Each number is 128 + 24 x the weight over its row's rms, rounded and kept within 0 to 255. Layers, rows and columns count from 0. Numbers have three digits each. The size before them is the row's rms in percent of the matrix's.

# gate: layer 6 MLP gate, 256x64, rms 0.162, rows 117-183, columns 0-63
# up: layer 6 MLP up, 256x64, rms 0.141, rows 117-183, columns 0-63
# down: layer 6 MLP down (transposed), 256x64, rms 0.167, rows 117-182, columns 0-63
gate117 073:116163120177093130104150133114140130117137124099147101143134105160130130121130137194133126126087074145131102163113151174112117132110118072133152139140127148107134152162134122100144178102113148
up117 085:129135127159118110123122162136141132091150131120215075123116120122132155078146133116103106178104112120131090149143155112123114115127154110135108159151122126083131117104146111094108128126159154
down117 078:142132138170178137178092136139114174128127148118114069154099132132115124146120095148136137162147134143099134089131154116118113164151189111129097134129115098091138147145140155140132159142111133
gate118 071:106137142089123173163124117134166156132114118148130055139150116139133150149119166081155143138127114113106166138145144138155100122169152138064107152110122106127165101108124131107121137128113130
up118 109:130080092084090114093158142140121104158126143098136133121108109123097121088114187123132124095097153150114141128192119144099158102140108115115127135148100127154113135093115140132144137108118168
down118 148:128062119106091096101132132142119083138147149104122168157081115120120098119147171128119120096092135135119103112170103131072156114106112113147133120150128100147122163098146118122159133124123130
gate119 094:139082150109106152137125163094141172126133130147108130114161072130131111107110140141136104115143095122115180179133138141124116149094144120102140116155113143159098098131135066111111133096115096
up119 090:115131127136147116125150130156109128151162143088067159153132093160142136153096120148144116122114121096118179138089147112122176152128142101123106139168168134140102121159175141117130147134144086
down119 097:103133104150084132150125120118129155108146097122183123152138156088145121188110115097128120134136104119134075083131122137129128095128118134136170143105136159106161140127136145185143138141103166
gate120 102:128152077123139120112130155137150093112160143155131122081143128117148139102178158126166128127143133150085161110150137137101095107127132118109158106074149140155159131164126144141103112139115183
up120 098:132086170106135138115169124133158162155143111150119124129140098113119150136115147159134088115095150137140149149105151173148153104148104125093184125124157105130103108134142131115127150172150071
down120 099:111113127130114137084138099118153126131118101160114166126145102088141119138143193156165129115096151114102114065125146126130095073103124125114147083149137117113129141143164121121130153164130145
gate121 097:158169090190110119155124098124154116163158107113132140138152129155100146128156139091090146118140152133135167114129122079115089118149113154126119125112133195143119150141127142152143140164137126
up121 095:162081093100110119129111126142119139120090120098132152120138085128141082145160112141126109115141130145107132148103153139131114133142157164125143116171156128140116121165133119151107167161147044
down121 092:141136103120134155093139165158122101094114121133123175088143159112133128095113126122121091137112160139142097116160104097088140109132148133087167134086132151121070087120103139138123158103111131
gate122 089:077148097150116121203113141140137158111153148145141095131142135132078102166117167131170119140101117132121124145129175136094123140129138135079126126158082136136130132145102125159118115150114144
up122 101:128102138149174117108145138149185123125104086107071131112140141121137130135108118113116119152164149113122138136087110128164147174142113125182127121159147120141137144148180100113126106157146169
down122 100:101145120104106165161111127104152175129097138147130090145170114152150107157147120102133114162134138138155120158140181117170141140092150094139119128137128158155133074179141134115115139121118149
gate123 119:168155121136143112130117154108127167133148160164135138097092087144143158096106150130116088111121148123098151114101169105178143127154166133114111137164106083137113124098124147137140086148155115
up123 110:099125163160122162109141088142162159124143080166119114122075129104115112096117153157132179098103108137150117080121139151160105125107124131143114129121133088098150144122165141128120121156159134
down123 112:141098124082113094148155159121152135143099130150096162103129115112143163081155135124161093119129152125162152146162155101141124172139131114110084166142141177140104122142109127130090114122151143
gate124 102:123159130154105139136096131155132145136123129107162107127138166165105108148159149192134207129140129181118115112128128115138155151112107115121124136175116112093137103104128117105098154115147144
up124 104:159127143103168108179141107130152160185130105124112154150113135154163120145102149164116129122139143141107130143144099114144162145112151109038099103133159127128097115119118112136129135138125115
down124 108:139133135115138122129143124123116124109149162088188157119119158125109129087130155106063110113105128108166122130125131132139103080130109143148099118111139147125084174132139133168117101124065116
gate125 104:082187143111147088112106149101132170110130109164126102120133109131100134138149140110188147129131097157108082115125158122118083112118122134128152136137158148102121136103109141142069130131150123
up125 125:144141179134167119126122152154123124111109089164165097152144140149111152103100135098097144145179107115117108106110117104184149094109163100109136111137113145136142153099141108131090103158127138
down125 117:105158141154145127155147141154134185089152109129126077138121101143122128137130105117136138162138083097088071131125129106100133114101125119105149117100169108113118146109138106102074126147163133
gate126 138:116129134135085128112124130107080162111156206149161130068134121153119135133157131115125158105110109159101126125126154131123140149122142112067132119144140129095108122079124088134149137117115111
up126 127:143128135113097167099142120118119156135110172098116138103112129089133154099127127161146120117095106137111176176090084162158149139156128150145122123118135142102101087114114131113155108086126088
down126 121:128119131139137134145123124161186122115105057117095154161128096123124117132128156116136118177158145109195091132151131111128164132110099126153140129119139116166155110156155163125095133120132135
gate127 107:114111177139130129146154138141168127125107092122134103143144129167126162108192120120157153107118167130122144110118172109143161128130150166179105112132177116172115152152152108120136110124142136
up127 097:113166134135097103151127084133152137131158126139093148135141121110133106116152146114121103126108128103167122172146082187156113129182144097113171138115109135130141115143158102104095086099132127
down127 097:099147131162117116103101127116168141146124135107126094142127125141151098124117136173120144085109117133084114101146108130165111126139146159122170142130149104164129083090176088111152085108101124
gate128 102:161149078115124137126152144107136124162118120102121132142113127115148112047179129128153162106153107179107137165131122128122110130118103138145145190139105149134129122123093132142129159097142155
up128 101:118141133123173135125100155144134136158101170122089082118101146107110155091139115178132145108140162092112105166106109170113123139116178103133141117109149159093112084107140128140126141133126101
down128 097:119148121103122117125134138099071102196104168104103149129115097090123103133111128136147120122078134145113141124167150121125134118140154129159080102155122145144154156122092088130104131138149162
gate129 115:086076099174111124115129111118129153163163118135138141068145147089167076137135144141120122125137099138089138120137136099123141141098120164153099124143127123109131144134124127102119179164129158
up129 110:126182109102155120111088161119129135158132156123130142139111171108108168160101144135162113121139131163125154129105112106090140148153128096145151089150136123110131100110140166121166133089160172
down129 102:123143133134100094097096157153164112129159163118126152113153138118117151091139158113138146101118121086131109151125134096151139128109146117156106082126128124108129083125071171125075107101153113
gate130 086:174155159168128128114131123144099100127088127116110121148136151152137138143115136139134126130061129141092125094136133158107073136102146115115146134166098157100134099146133142192110106120111100
up130 091:145144126076150120103139198151087154103129120132155146119087145115144103152130121173131118096129137115095151144139140087125137158114148100122113117073138136103159107129115136077131136121143156
down130 087:097103125123105134148060107140091116116119105123160162120086102157131093110104109149093143109123103132101101134114100149144130134134098153156166138120113146149107083093173142159135152130115131
gate131 094:152112077124110126158131153138110119105160128093154119101136086157155147103131124123153129132113112132131146140131166159109113104107180110098139094082165151144098109151128135151071107130154150
up131 079:113132130152155139089134136161086142165158139162135122183123137133119111118128134149095116161098152124110148124114094162113140138156091107113087140132144099146150095152131141139082152069102134
down131 094:120130155106143106131128096165128157128129103150094126104092137117098114124123154165109113120168134083106143124111078131130168139118157156190105147131113090154132091096165130131153143122113159
gate132 113:130155128129173122120129162112110125126119121135106120157155153129137174135121161137129093115116160116147120092188132131134127102107119120109081170112126133109141156130135051161127130081118162
up132 105:118082116161129122080152128120128109093116123157165117120083152137142104128127108134141107121161100112110150180145124108081138102120091100090102155140135134096111115147083107127117164148157140
down132 108:117152145147151120106151144115094115121129173149123137126172130111095133139125133126139139133125112105158124100166142132141109107136112105088123128115130153090145180079147071153113159099111191
gate133 111:139116098161142121137177078123111162125143131147152109084131130108150136082176149158140142128101142130101113141128169130128141108131115147123150076145141145080101103124158124168152160127099129
up133 099:145166122137156111123125116142100117157109169115129140077119143146171115113152134153129108101109085164097122125148145138128142147128142133175093123168181113112159123118110101094116130144076101
down133 098:149165130075138132112083150149111127141112176100153164167136139168101108134132115100099119157139111161142102092114128142130150147136142109157094141126135151170142145152126142095091117116089151
gate134 102:113142170144147141162167144127140093123112111153152109109108104186133110114112177112161141102164131141134114150165115093132089171135154110133142095112144106117146164108109152127103115155150156
up134 107:176193153113113119135120111105149108137158092111143125142143129079109143121128127180165139135131152129113140115139121167132127099136121185076167118118169126139132133119139171129125098119114105
down134 101:154134145126117126100134138145147113150117156138109106074130130125128130054131159104152145129139139170139103118108076120114136116137133153135135125086137160138113143107106158104081154088073135
gate135 085:134144098119167163111159108109138126105145162093106155146150119185140155161131137120123131123095151126132134105127103106139157104151173099092141127144141073123120131162119178119145106151095151
up135 083:158138121100113096139159172143117115155152082142110102150100133076102110104121095193134105147121073123111172130146144153135124123155118111122151113106117131101112107101111107165110131136123134
down135 091:106136118125166153075123120100142107118128122098165136141129110139141132180159166139146150106115136141158080120125123071122140114122151133104120110151123119150114159162168135068091099137121115
gate136 079:079127128121149111149128132135111092096140118127136106114142164160159161119151119112135093125124100146135120160108137145165105090125163192142127099130101079120083126077092132134138120120117102
up136 085:099137136118132111108115128140163126124172156125116088101115153099136163109126135116108162104145134116091103158171141093099098125095121158126085157095101176179110121129166113111146124136127131
down136 088:166149122140097107104131142087125134114173071131127165123107100103094113144138152128139148125109115117115107101166114144158151139079096156143141093108128156161111122089157118144157124150129165
gate137 111:104117148169117179142123133127103130165205166110127144109116119131146140143110170118155155138151108149102113140116118096127139150157132107167116094133143118125162150101087088143125161116145123
up137 106:149146132142112157103113155109135155098117102167138123095154099069100078163090122152108095130131145122112111106125121129146113143098099101103136145115153144097149098116101099137146095175116137
down137 108:103130110117122148107121131108077118147140115121141111087128132161087128166102159114139101141113101175116172117177137084154115126156196123128106130129106141132125146106138108096155116127154151
gate138 100:101157144156095115134143118135136101142122144087094161124104114116111107145142103155078171105165101139124165142103124108166144146121128147152098151148136116093137072158114147116176148142146127
up138 087:165072110089158093107158124130136151135163135120129103118131137136122145158106136178139108144125140086131132144126113143096104126127130144128169163147099105117115173122095127147101147076164161
down138 100:193136148163100101107151165113139147080097169123144156111121124146144146171119166126140115125165166112135150124121155103146141121148105134161087098121146085134113126148129134127141116129107089
gate139 136:153149189114127134138095122144134080148119121132123131108158139173111160094135157122109111135151109101118095132118148159177120137120139170113137096131157104099178138138137143168134124081153118
up139 121:127126152119141127160118136109157137149124129113103117111138168161095073117141130107112112128167102120146083142144114165127133110128162137164108134109195113126168109148119073118152129099155096
down139 111:113093131141145136097141107132163102077146062117115126093119153093140116114139167132176134095134126131121111171138110097140141132136150146101183123109127110096129097169124145159113136113138116
gate140 086:137161148155116112148118114120135122119122114167153117122122103130082136126138120101074126125151109144124110128087127122129133139087154218151114154151104123144161124137098125117142170109097084
up140 096:112130123122147140135134114128118120172104163145123088110136128154145088126122114136127136138112156188067077108091108137167186161128125110134132121153162170120153130120114128130106155108100118
down140 098:119161122121135155127089096075077154121113145152093097109141160143152159156154129123141128142148102138092135103119127123153133095188173175126134125099116122174116126138122136141113115139137154
gate141 101:159149108107149090106140097074109095124126159144149121165116167167143143122141103167112107131161115115141102160106144124107096161121178081142140131132127097119128106150099150125135106161138142
up141 112:107114166148143131112139109153158133123137092149101127147158098118133105081107207127165130165138111130103151101100125089135142123110119105141098153137152119149077146144114112091120122103135152
down141 098:113109125099113093125206122167151142100116171155132136129165132177126140119147132171117113143152125112165115182138172138127142115098135127126125067122119106130116122136139121124113137110155149
gate142 097:135118156118118118088116128115084098183129079137105124108102133102141150112125160117126114088161130154119122155123139131131124118178107114163091139147105107150161103145093142130149149153171086
up142 099:154139132128138149138138134115108132078129093133119152146164075132125139113125074124107166126113142171105134140164140165157112119105127135111147138149153187113179173112135120109149144123091128
down142 098:118131125112098137164188109108132133126107080156105122122166145121147096113131119090086129131130161189143175154149114115174085115110132110150137129117137157107119137146133091119105144136121151
gate143 119:143123156134108133156161128122193166141065115146151140129127151137151109098148114096120148134135130085147132146127136093108109114110133116162098151130140162124122106158162136166095163171123105
up143 096:147114120167174088092169096129142162143127077095140132127137170116073137105110107119107099126147141127126133072176162134108138142163118132119094151136112160117126129142125121122158115130119133
down143 101:120111148123087141153134127114138126170141159164111154122146139118153151113136141100113149121127116132173111147089092101090175089138135120129151137175158155112128145127126125170080177152137104
gate144 101:108126124142130185145143108135145128113135114152135178114185101130107144125138129121148144116136154077163161135137111085150101172110117106140124134091169121148153136113110178111133161140153153
up144 115:096149099156110116120127100121119094096124132092152124125113111130138118116160149105148089081126147148129138123090170113103068131156105111128095132154128148082110102106151140134121138169107081
down144 111:139128175144158136077123149129132125106137113123140106108097096159135156127116171171087113132101145101087133120118123145140111158111070136117132117147088142086095140144109135104102093103107117
gate145 093:139156169113123114175146138123124143148100088153120153121155124138189110116164141100134139158097127097121079171095117110157120127093131125083124164130098167133121120132116093121114120128104144
up145 090:114094126060131133134145147121115135150135139084111136139135144146121106152105138203126125144165152105145161146157143104103110120128171132152125081120110161138099120160158132144132165149152116
down145 094:142130131122094131106152132124128139127122098110128184165142081139128143142138114152069075117116118099093142109160105146127129142079096139084157105146109108135109139156140096126103128145154168
gate146 100:140107133114126128160114064119139173126089131121162150133143156147088135131158154121107169120129167126152097085132158122164135135078157134161131124084096109151101119148102134138148119117122131
up146 102:106173125159131111116119156154134158154140098154124152114063144120167092125109159155139082152164147147151131137146112152149111114118124132099109111154137139118152141134164130140147143145165071
down146 094:132117124140092145118109123105175120124111112122134160135114116179100141133119167165104096136107178115163084085144104159147121144085129154132150134104124110103127102141145126091108123083158149
gate147 089:115108150152138172112123098130115089116146081112123122101148150119145138090124119117118153116125096147153135120157168135113110127084160119152123085150149085144143142132085081102133091165120159
up147 088:163116134119107106095110070129115102180149156129097117184154144137112138146108131113119109161142088135113128177179131136146109119154091141106106132112145113145159123122140127135150109124114080
down147 095:120115134122104130120120094094122098146081130124091143133149126079126094132100175114120119153137151131154119164130114152123140124109109156160150108094148115185171129112164122111071112101111125
gate148 100:117166179143129154141107135099138103156136132090126172113097162120198159148114114139106134095122138136111076143124153183153153141130128124107100133146119129151110117099129142122104146100146107
up148 106:135147105121107151125096174149102125098153102162131113106133152112134115095102127125147115131166141136170113142116107088106116098150125134135159140133163096160180173107114079154150122138166114
down148 094:131110126193175085156130126134176086126128115112128117107114113087102145118119160146106138114157109156147127136148076123120097134121108133111108105146102162123078124085098104119122135119143146
gate149 071:118166106161170138113125102105125102101132134132095137119141114129152106173193120105101110139152142128124112175106127118116102156112161136121152148116110151121167141191121114084132129109138096
up149 081:140095131112103164166135130122118174135118102171153111102168160115162122116096129123113097130120117137152164100131148130125084146140146126134110131162135075112161086087139147146154169125146146
down149 091:097135136159167148150121132116153184117151083135137120140193152099125143161111101135131136140146118143127169163124168117194128139132129131135124158091121130102160087152121135122116139108139119
gate150 087:132115140127126133138096149124149092177161120096127134092137114121149080140138175095167153108104120095117109146113133101141166150116128177086144137139121119101092118132102151102130161147172120
up150 094:134109123169116099117094140116177129117133115133122109185107143129084164150142146154131147153135090133121109119159155080118117100175107134175148119164116129128126129113147138110104113076152146
down150 093:110114121130123113133082142105142124134117153135103132087072164104134117123117109148142105138121138167106119124136111160130113086106134143174122097112105086123134085167157178104147118141078110
gate151 077:145118146153164077105120165125117131125137125095148137145158107136096129143167138148118163149172089139132123101146120122160128149200140136159164118163122123132129106114116088116112128092088114
up151 082:132096082119134144156129133150122109111131097170122116077086129152159101105154107161152150106109156137114136157112082101093126162121142129126103145099108119124138124155157144129167122103184129
down151 089:171100110168121125106120130122098159131139115114149124149119114125133075148182119149153109153085147152097132137147115098125130091108135117186124094155107148156142107103081125132137090138103127
gate152 112:111140179166152171087140082109144131136140119166142088093126121111149165165123133137123118161140114152113092095135128123124163090083118087137116116145152125112121118084134142104105121107138120
up152 111:170167128149124102147061151135111161110135124150171115139118125095157135139123103118102159146172135156095111103170087131145153109120139134112145155138121151131187143102139104113113143123131144
down152 109:155119151100099155152140124112104142123151082111125116109149128184164154161144138099147125117165119149065108098105125125085148109137121141126135117104100120142119164102167108101096161127111139
gate153 090:112125131130089135171137076096131138168089084135107153117133123137140113104175078116148106127125090145156151132145166167142172156132145105170135132132146130088104128133131130123102130109120153
up153 099:137146143142121108128121133128124142131119118151109126137108132134156148093166109117133115128161157079092139148129089105113112178157093121111084124086171161123132137128132111171112109078085086
down153 101:174114152124126135124124174142101118140143129121123106125116126119123136124100140142075131152158136114104085100156116133098109121158115206141178119108141132129128105112086167099153142137166154
gate154 105:137123116133165143140124129080137112143203107145147139129124090125111155108141170097105100101185126112137139114097115065111117149144130102101118131161156138144107141138098100137134143146112122
up154 096:114074119157140155098130149169132139077114113146115113151121181148151082133158106153137144177106110129143094149096136129108129128108179113157114136113135105087144123136134115124130093154121108
down154 101:138112110114097143144153121105138170135154108175120147130154164177164103136120139159112132124131161107121108140105126092083109097126185174141112115140170147152129110148144129117104146170115125
gate155 101:130146145149137090105160109135092127098129127132126161142141122134145121131108130148167099143110168149087079170116125131112126123154088121071140181132091093116175101152127127099121118125144140
up155 099:128091089123118145124154126143143126055082138096164120116137117133099125159083140094093130104143145104123131115143147112154147147117127092118123091100128140140121107166171114116113135154132077
down155 091:113112110097141108094124139127104142140113113101167147148086120094148113122097158150162111137121176104099092157093168141106119146113100136070139146143107133134140102145144101128087155156123102
gate156 081:074138115127159120106159116104160131109158110166166138116119109126114095096145136125101151147174146135117152127111150136172123088125078163125166129098160134102109125165141120115100135159144143
up156 082:124136132119143092168119145130102111105105126094114100132138117131149145147129146131148123126117061129094116153114108110127137144126107120126105074162119075139179102118090163123125112092074150
down156 088:155157120121105106141104153162089135142083189137107077103127164108133167150128120125168122149097076130129105126103134115143138178166109121122132124131112112126121134112106118121118091146101102
gate157 107:093099124147138129158106094136131107101101114128139113097124139181098127128152125097118099134133100155099075092137161120137144132131122121137110175111115135138119092131111133138138047114088146
up157 097:119085144146127138126181158117120138161132187083177135119140104122103130180138156137134145132106098172113121088154129136142166165116077128106124093152122112127109119126126151132141129126131144
down157 112:171104150108162107086182110123136170143129136118090141148128125080135163137134116152148137092149095134162170106107109184124133136123111125152109115141156106122124127130159157169144145135103135
gate158 075:150135129132115143160104133120141179165136144126131110148103180133094154114150132080112129106187134113141096122102164122120125075129127178110150111078081121145158117117113116125132122139134123
up158 078:139116143159099101105070094143149140124132131134141109161124165127130115122199170159148108090124127127120142181087171163121090094122126113111146126136113133151151089132130118120118127136121132
down158 082:148087130121137081143169139135104094159139161109158188145101113138094135142142122151117119135096100123159120118198137138099184124169131120148129149156126137115133156117136131119125126144149144
gate159 097:118126094145141120116110103161108170109090127176173143106133109135088138103126135112140147123114142106063115140158161083111094162162135101114130120092150110140116115134135094157110103129134117
up159 093:112164139117132135077132183113065121102134149082113112130132142145131144117133117139126096100111123131134156129061119131113089138128124128142134112173130105113106156097110114130122096084123086
down159 098:113154155097123158128161113093107100122138155146110124088097133158163154096141145132150120097138140117119147155090135154152105143090095095130141098120116089155126087105115163131114097089130093
gate160 136:126098152180156134139148116108123094156149137137171134083145145173095121130160133133115147082149108114102149151147145126150130114140083146124114104140130099153097160162166122126114163153130165
up160 112:107183116137118091112127109157109152110116119155091127142151121091146121132135126134139098202131135136112137121142077164096130129126152104118120125068148131122140080108124116142155087158126122
down160 116:115142200155140116099143163140111173135150105104110121127141098160094100131118129114127170145135128103161152152124106140119138141064095147146120099113121129068139123111155128121109125114103118
gate161 098:122088152157136131106131109126122155164063093153133115122101137144114153132133141158126144106136112150107112119138116156130115131168169191162129170097100137170129137118101095123089112147130140
up161 099:127115118128127113139136128147106138160126100117109146120113177122167099129156139149146144134117095165110130109114150185124154119098167168073100149111098101144133099083129116143121111104093086
down161 102:160119150118118140115146100161123083110110123100167150147106136150117114088193116134088164090140091125142132114150138185127130128101161157148137145142090134150119126123159117144132131126105087
gate162 097:099110148127173129106153111107150121097154186111096104166146100136106135142144131152168086145116114093140100161084127129123106119131147165147153126171135140133157126156144133116117171166126133
up162 112:092114116146153151096123141127100153116146090154110136082085100095135135108157169119114103144100166136150130112107129137110103137098131165166095144143102106092103162106090113100138124145154121
down162 109:112109114144139077134145101143104153151077135109108135078102093123112093108089140128159099096107117122111130132073103158113097111151122115197114105114143106111123140112146135119115111129118133
gate163 114:074133143133120108163111121098139152158134102126162146114138147134129128142194156164123085126125146115115123120143100097166155123110121120150104164099113086144157134083145135109103137112174118
up163 104:115099133074122077131106146104113206162155146129117149154105143106119147132115092144152132129101153104115100112130123113111139100147157118089166117113134120134121107162150128168122164151134116
down163 107:131125161105084101136100128162131133140146087147092126104140138111140092131136126062115123142083105149130126164166176123174137144074107108164124132153126113130121114121131146110105117156141146
gate164 119:168176131110115120162133092086112178115141146190142109127107082150144135121137101112102143152169156135128135084115118122116108109155119156085144093156122167117127141118117133139115133128133104
up164 105:137123106102140121123098106130130077141105159100117085155124072132132105134161109110168128162121109123081118148144171131138095124148104123105134141116110130152178146139123125143177159148091146
down164 105:114104117133138092119099126179088112178140145131123133125108178111139138132132097139144159116145082146153105117118118128145172130169163113155145146130119132109105153129082160161102133106143082
gate165 081:128124116109135094107112165135157128136167102124120111151162096094133169120116103097150157117109121102116142114094137136127099147170130166120152147148088126140154113135119081105142165170073137
up165 085:168102118171119117156120134154097117114130136132115140125119074113113106123142134144099135104126121111130114161144112119144151194123146122110144108133165180086097102184121143131100147157170133
down165 089:122173118117132147155087130096125106114127150124157131116151146137154135113153095151137172119147131136115150173099129106118120133163107164169120125113130192101157110129078126135085148096146102
gate166 084:117172131135134139109134102101151103140094164140113103126108167114146133145103127133112102137136112149142177103111159161140092116156111132128157145135128116107130105082196131151157100089122086
up166 089:094123169127126129169116102125110133129129142124105108175122124140151142164126169151126108127154071153118126166180161112112126119109143109120148110159124174127101134142165093150093094142150105
down166 086:072147141152140141085107153135170140128105144137090106110134129137121094113144091116099129148141091104176133117078119106141121113168151097119094129141118092132102161155099152152121122127152156
gate167 103:151150139139165137122171110120143155139138169136156121086105120126156125166156094167097135132112098107142095161074169132103123137121111117154091135126155089143151116122143138123128159076138120
up167 092:157113107146152125137133101121179143126171152137157147138122141070144096149149128134128160109120107118140075181096159151106102126118122129162097151140126117152142128158128097111127158075131140
down167 088:107149136085132140115146122142126126158125154116164115092181150138126165140164119113122146103164122102150102118148169127131143105106093121151111083144171124156126188084159135131123145136139153
gate168 104:137140138147077120172153138119100112157113118141104127073166138145130119104136122126142121080124125081157139147142133117155122137178117163181105107130146129088103114074108105132124133120140151
up168 107:166130110158061116186176143121137114132120136108101123118151146125142116113122133105130098123109133086125163157144154104129074129181112168148123124119142147112139105130139081116112144147109133
down168 110:172135123161112161123147124126133163122110099158153091105135112157123124143120110118134119175117180134070115166140127084159111088164115144154122109147122135138113087083098107120117122143136136
gate169 093:166143084146131135138122116090137145142130155104134119100129078132146140149136093091139107094097124129124086131125080165152109126127146118152134152157106087105125125132088097082121173112108150
up169 090:140092158149140085165109121165128136131148147101120109122140141111118109144127115094133107089145132111144148126092134135076140152109178136125167137128124097185101065153129097130127136135111154
down169 100:131129105082081153114131116124174107149165149155086139092146132130143131125132159117124159154137142112164120114157074100158127098128085163149115132137165117111126171133136113124094113156153131
gate170 089:069131140124083153158101111120132121155117126139111156146130139093112099120140142151111145133116121122182150144135103135156127158125143090182087170124133123153124118155090145185133143122119161
up170 084:109146136138125133151112096137079158141121124132162079136161124113164152157099148104126126138158089130130083134087131126086146093139124124149162113126119097130128129126161134066097108086114123
down170 084:083109095138139102115143171140093088158111167104155145161101114073112106096129135145149126110101135150171103140124088152131135129141149071139104126146148094137115119105123137152124157120117143
gate171 085:131127082135142106138147171092154177086135160106160127146145110147086154164096104123096135126096130094123158138161142099151116111120154105150101114136122101129145119143161115081122110113126153
up171 088:158106126114125129154090115123117105119129123159131139135174128107122137178133111142145123113085122177063162123146116148096165110088094137131144172124120119097149092126132174139105102144124123
down171 093:132103113132139126086126131141140166117099117095168151157122137130109092135126151126145112112075137114129138108137126106131123144139098142114111093160116102104082163134122079135200130089133087
gate172 076:094180170156167149141113112122135130141116150154171111106163153150146123132114119131178166162155127077161120138121173134134146151146137142117136083140090134134121142173119132111134139150116126
up172 100:102148131154134122184105145131171137114118116126074102151128117147124156133134124104111111158141126136094140096073091123147058153129156140114127161103159130102153108125140131124086113138143143
down172 117:129156135139148169138127126116119181121112125146123097110170159145124132145112091096140140151182118153115173154124171105183097134161162107099134146116109141115147117174137131140107143134156125
gate173 092:129105113150139161125132139071143107123158100142140121083126085083122116107101119091138135107126109084134135096132117119167139090142111149122117151141081176167102098122110094113152125143123144
up173 094:158133112135115132170133139135102156151093126102134116109120124106144118154151166151142118133158135143130146105161092089117128105103107055094099125099147135115146126155104090081097100127119096
down173 103:119134129162135164132116147104155122118173101114124099118134127124188137131127130101164140133153154113168164137105160167133130113117108118094096138120094144211087132136140143141149139114109136
gate174 099:099083093122115140118110076106107134140139110144072150152114129114142120104109088122166112120123136161148176137103115123169107132105118166142134140120111166084121105127102128119136176119100105
up174 105:155193119128125166095153119162119080153097085122123096160141107130141146131107141129103142125111110123090139158101109112159143164159125120145130156120093094167134154135147171112110126144125135
down174 111:112180137107122171110165122111114138145072131071126143101133125134158138099132105108100116111087097125144169158125126100153090153157143117129145098135130152146155126137107101151137093139104107
gate175 115:122138111124103159110141121132081102121101094144080080119140116118098145105127114123139162180116113166132107100134096134153129133102146149107089167080131103139111139161160126121148107092102131
up175 106:122155117094145113107147109142105112124131094140123111085098159141122111109127096121159092150125115178142131111130123152182124115144149128104162133125105081142110105099166115069147092132096111
down175 112:137160108087154149152081138105088151177153084124111133188135130185115134120123141139139109143116116095096105071119139145126153117091124142143131128119128123167132140140143148119101118141125103
gate176 099:117100169140148173178131126120098110129117114186127134088156147134156107136124116139107142158136089086153134110096147155132132126117113154159093156125177118106099136131136162125132090105123158
up176 091:154128158118133162127121118154135114115127110152070141077111075095138159128129130125156109128113098111133126126126112133164132118149147117152085173120125125180095182088123097149127111108135148
down176 097:123153114054161149131134130149099141134110103128093120154139116156104106101117158107172134113141123092147111105152115120156116122145157164147126110162171119132119099126142142146195107106130119
gate177 108:089113107145152134153136115106125112170165112097071098117149169104108138121103095145105173122131157139107126127140112164138075158140139113149135104111101156120155147126143141084144143147153148
up177 104:144132083144138168138122118128157145082119126122152152133130081095143110155123108206113124141107128158138100090099134132123139125083149098096152127153097099137109105132143114161135111123109159
down177 110:139121146123149126137154141135105104127147183092174143104157118134114163115091131126119131082112126111122125171128123119130082056094164100120112111133088114081139142145141104138145133142115122
gate178 084:110119108125127158143158118130129151133080149135099142119117127134165148137121127125185173141137098141137161112110119156120089162102097164155099093109157122118138146181133135157088094139092117
up178 093:099134053162103140134123108150166131108111129157140071134094162140111111154130131113125135111119139084145112106147132143113134156132123140090066100116138134136098135167119134165114128151125105
down178 093:130103162128144146155131154127159102142111098158091162128164106107153137080121104123170126120149142156130152140134088109131089166134153138164108156110107101115101129189124148115127097125113100
gate179 091:103088148161157159138139131113114179135104133129138152110088171158147134167108134146134140080148138110107102175158158177107111143151117133116133144088150118152130161115136144108128155150136150
up179 091:094136136126117118131159083105154145140112124122114131132141184120122129134087119154091148148134128112090079082165147155147135148113123149117139127141083130101138139132160193113086123148100120
down179 094:064118136098094118121131128123121109126144151132106105123144114104151161100125158107120142153149113132148150113128142148188167140122131128139181158116138125089139091143110127164105129060105119
gate180 089:148090139108164142138118189153104145131097131146145145131106165140119153125121152075140136144110144147096090112141147106152125138123161194103125125097130129148085102120126116163108122145089125
up180 081:140133142161145126117141108176131133131093122155101131099145131147081128131172128098144150111119115067158127159097087140087128139167124134107121129157151156137150121165132189138119123128115159
down180 088:125136152156169123163152133148134148138129112128099131151104159166131148146094104102130161183114134135174133119103177152129128116136145117120119143143122104164137118140133120104204144111152172
gate181 080:093124090107138119157113140092137139165112146139113117162171171133136124122140144127103160152130101124101109115144159150111137148137104124139083160118111122128155084146122142154139122096046103
up181 091:131131182134124144142109136160116128103100095139152110176157149128122130130110140159153137139121122171096151103100127137087114119165096129095162116136156155159092145119092140133087133157078130
down181 096:128097131120165130162151154123126111109099149088086159092115111127131103133114159147097089099097103124155125123153128128130179180132071122100131115124159124155123144137147117113130111121132182
gate182 082:109125154097127112134164134091094121127136110118114126122139131159105165160099137095140152112103146078128081135101151103133130136115102124119130118146130101180134197171092152140149137100117111
up182 095:152088135079094131115163117107137158142096135127107146094123140120098165125100119129129129146117126123101139086117114175122131139115092114091125115132140079143198148111135180141126134104152139
down182 090:066142092131134171122139153138111135144131142128112122111137164116109118140142078139084144144147091166107174124134132133127103141181131172116166138090143163112131127135112118102148122098146160
gate183 098:131079128117131124090088088133107096138180145133140114138147155094098133147109136139128113094171130133107166124118150082111143158149117117156096127157152132136112115129130094195138136114099138
up183 095:127148094154112131119128152114155150137134151122132143157134150137193073134133160085138103105094130123144108124119100188130133114106106111090105154101107124168153101149142107140124146126175110